{
  "n_layer": 10,
  "d_model": 96,
  "n_head": 2,
  "n_kv_head": 2,
  "head_dim": 32,
  "d_mlp": 256,
  "vocab_size": 8192,
  "activation": "tanh_gelu",
  "norm": "layernorm",
  "norm_place": "pre",
  "norm_eps": 1e-05,
  "positions": "rope",
  "rope_base": 23600.0,
  "rope_fraction": 0.5,
  "qk_norm": false,
  "attn_scale": 0.177,
  "bias": "none",
  "tie_embeddings": false,
  "parallel_block": true,
  "init": "normal",
  "init_std_qkv": 0.0518,
  "init_std_o": 0.0,
  "init_std_up": 0.0518,
  "init_std_down": 0.0,
  "optimizer": "soap_variant",
  "lr": 0.00936,
  "beta1": 0.95,
  "beta2": 0.99,
  "weight_decay": 0.031,
  "lr_head": 0.00685,
  "grad_clip": 1.0,
  "warmup_steps": 200,
  "schedule": "wsd",
  "decay_fraction": 0.898,
  "decay_shape": "linear",
  "final_lr_fraction": 0.0,
  "batch_tokens": [16384, 32768, 49152],
  "seq_len": 1024,
  "doc_mask": true,
  "train_tokens": 136500000,
  "steps": 4189,
  "dataset": "wikipedia_en"
}
Each number is 128 + 32 x the weight over its row's rms, rounded and kept within 0 to 255. Layers, rows and columns count from 0. Numbers have three digits each. The size before them is the row's rms in percent of the matrix's.

# layer 6 attention value, 64x96, rms 0.393, rows 0-63, columns 0-47
127:168084112157111114127107171111141144211120149138148154063140084108154091139172105147085132120119159146158151110099114071044106116135128154170094
121:129130117130072115146145186123108145145163127105139112101134151121124160102153167101148213110103088047125128088107136156130094190116109088140105
113:113225119081160143080083153121125136136109164149092130087165133135155122146091108112122123156153136101157168089116171131151149088176133127103138
117:138094087098070116152164119180109146142094138054092120072112154143036124189109111168098158102144101127122121099125102138112163171151107074130152
121:124107045154152084125129134121126093069145151080124178118130098121164119127161129154125124098139106173083149163125133059120122087077139142106089
122:169147139188130161127137160107166145107188132154101149134133087138111141186144174133090158128117146186103164111132141160151159149147107068146107
129:174093140079108121117065177107115112084111152098146102148125146183122103045134163156088108126122151115100117100113114148103082067195138134109153
127:087128128140088127101068160141127092119135109186164111103114142142111054173104171106132137154116158152149157158101127096109123171138139097134159
126:109156172095110132190106117140139042146122182099132097166123128126152131134107127102083119133110091139113118090142130083167165162097136076129121
123:089107104160148145136136178133152073104174169108086144171071085099110129153116126140133119127099159049136162095131174170086143113138078073146131
125:145154136127144142109135124138118145101078139142162151140153099162106155154183133156128071086093131129066155123143125111192155142194091160125142
120:147100140111147186135117130109129122111118112124091122145119138072044102139112100156133132088175129089114114073087150127163106088095163140161169
118:143124121100141094171092118107155137097144090136150128030124109163147144152147108125091054092146112116140138145209104157130172134099111176140144
116:089088111123152189146099163105153140131102107091099144128064108152162091184133099127114049144093100186115121158112098134175119163159171120123102
131:164141110132141077119183103103077140118168185123108093115112089123136182143130185181109156136114106156111137105109138163131133184135109104107116
126:128165147127138095114106124128119136149160117058166152162129121109074197105149132113220102098093147132178108129199131050086122106161134125157155
125:169066139112182056193158165141064130131159102156163150117123148128132064123130187146191045190174110114148106122147076095103148112126117122166138
128:130131137187174134102093142110077143108085079155124146122181056164078141115121090129134120105152092144156143114135146163123165109115146061097119
125:135084112128116037060101123112143136146094112144058117159080147139093146146181128086078107135098145144117057060127092103130138137113109119093129
117:160109152166118172128082104146084103097191119071164088048103150156144142085163152038120111128157161079157139094065161121175183113087108117101114
124:132060088102030168101142131087131124112194115144115148114194133170148125161050144176130101133103175081123130081136186112114138091104157162109126
122:147131166155135179090186090127075104134124179119127110074091214098111089136093111144095117115134125119132147164125115153069159115101201183114142
120:135075145161174161152140138213111184199083129148195160117100140093123139112167078156125143127106161146134129108140184131100160133078040164165090
132:182146084183142157126096111128135134159134147197184144089047132077105116130168113075134154149120137158141130146109151156171128142151124155105134
128:095088093113134127126147178096116140112134112151093138164118114169150175117062148113137132162155106111125176157153083151114123147175072153134149
131:165140104061152109090161154167115091106142114146131078132196125115128085077162140114085103068208175140079122147121140138129107153142100129170169
132:092127148130146108109107118119143149119096171167164121105159167113134088075173154150123162139168096172095153142101188147138127175107109108150090
131:136105125127173148084073141113186113129169125148094127111171159125161167193096189117133152107153088156169128057133142087160057217147104169155130
118:069157145123120098174102071121173074109126130144159142117126172122112179137081140170084126085146184128096125109081114094180125109119097102154116
126:148093141154168105185068081181136196123103092103168130166166120137131138191111128081041130137138143092146105154120158144122113131174133121111084
134:146173179148157140107164096154153141132194108130146099148164175099106101086086115139108141135133100136102135133139097130139111159108145086103067
130:144124071128142091106124115132113070186134169179079141120117103081160150117098142054214145103106194094139087113137137079115135153147162155120133
062:120110141166161118120159129119087080125104156141089121127154098123130196100150136105129138125114154168079147127079095183164132123114107108130116
070:141086104144168145131147153093093140146087162157045125057086139208164132114156178097142120085114164165067154171114139143094147101140093086165116
071:112092061160117104149111124111123168138065165125141174144093117170148106120168158140131140136096099083028154136143137139131137140166085130148100
072:111116146102123203133126169113141157110128105149163111145194085089124147159098051141143091137064164161101117107077106117117164120090164141161133
072:140093140129102127186158113132042105113136125119059083126212124160169098144083141152096166115145161112127148127069174106120135180093183125116142
062:127169143084147138108192131076180117120122128129141129155131140125151151148073153121082082120148067095144131156107126189155109119159152105104126
069:106144121109150069187132101087114161105131162106139170121138129188143130104158178125127123081128081101112128124116072125110165191173121132053153
076:093094130149089094138140115140103070133143133123097110188076106152145149125121147130096136145148091171117173106100156162143154094144084157155098
060:110121191084158136050141146089178108113142141133118139125095172045133120132143139116142163129145109137165190130172100096094100075137137155175106
064:130149141131116250066148133108136096145147062067112163141093112115079114127088149123090129071160096149127084128136147170140130129128090138110184
062:130182135116101137126097123156161111147111108114166143161191164153116158144095140124080137044150121117142049116079083161081140110133108105106217
064:143109097122149147104116143086094165090134147103133173111098120128092175109209176175141125089143140181164148138160091140113163105131120163102160
062:119116170112162158073140104133173118123134167095142125156108086084076130089129121166161136114150174073162096115109151086152168110097100156162140
064:115155146103120105134122137159159141142113105187096122161163165085109092103132122111102078193147127092157104140174138098111076124100122140091155
068:129124148148093184142134151139113124085136097176180141110147150115136059123104099118155122135104168168080114128142160109096108197122140117140124
065:143103087209103153072165118095111121138127134085092133146072136148077076120131161151166150123123165118101147093062138124095178108072101057183140
068:117106073182124058162127098095131146125160156135117146084076130165121123078157171117178099218100125150062114148106131125112147108173134044130068
084:105124183107092117133127142154082101142177185167103093080184135120160104083113108074104189119217170172138121117094115148106134139073122092111141
067:114086083140174104082115138133147171117144165082125170107120135104084195110170131103089100141134165149037130074145132139154117084109106111125127
071:099098116110133156089144140137113144144165136141083142140158124108183136143117123136085151184183182142174164124071109125146137100104206144141062
064:116150235115206143106103143148118173130153090114095133122138081121112133145147096070144133077073153117103119088151106118204144127146123180111103
070:106138186088110182058137116119210110107090079139165125157094136136120192102093172169057123106162098076100145098141154126129086149148065181150145
071:131109140120168081079123161088139159184148133119107101108109126133124133135062105086092190133108127101122157136087112118106137118175146142129121
067:113075078176138185136093117101131121090114052070031114109101114134125171100110143145131089164118133142089160122088134103150137077119094204148148
064:132088163131142169174133093129127114154141130131099115078123128143130102142108147083149154085100103176096087116081126150125170170130082158174141
066:139095108135111124143086122132133075170127105156154090105130180141144100109093184117112102158188115068097190085077143117120125163126146097171100
060:127147145077098102163077127141119143114116142134158053138154136133126120084070111093135099129129125203162139176139118089090085117154150110132116
063:138078118102161124136145154117132184108093180160123107085160084181184134101143154104156119067090167118096151165084113177048141137159130137120124
062:108159139112164147070121178097136168124141131171196144106182126127154159075169133120170128065097147209100146101077076148066124154138098124150111
059:158118099148075148147140205146133170125068141097156163121143127110136089123108105093202105084084125151096129164131085095106101161148149132097147
064:164097077123112098131105128088130116168150156098065102153094120113136102083111102112145070164187170161118076129138100095151114067066136076159162
068:210106153166098158183068185172120181133087142134131145131099138140118124141159108175165128123096123104107113140142122100127126148109124074108068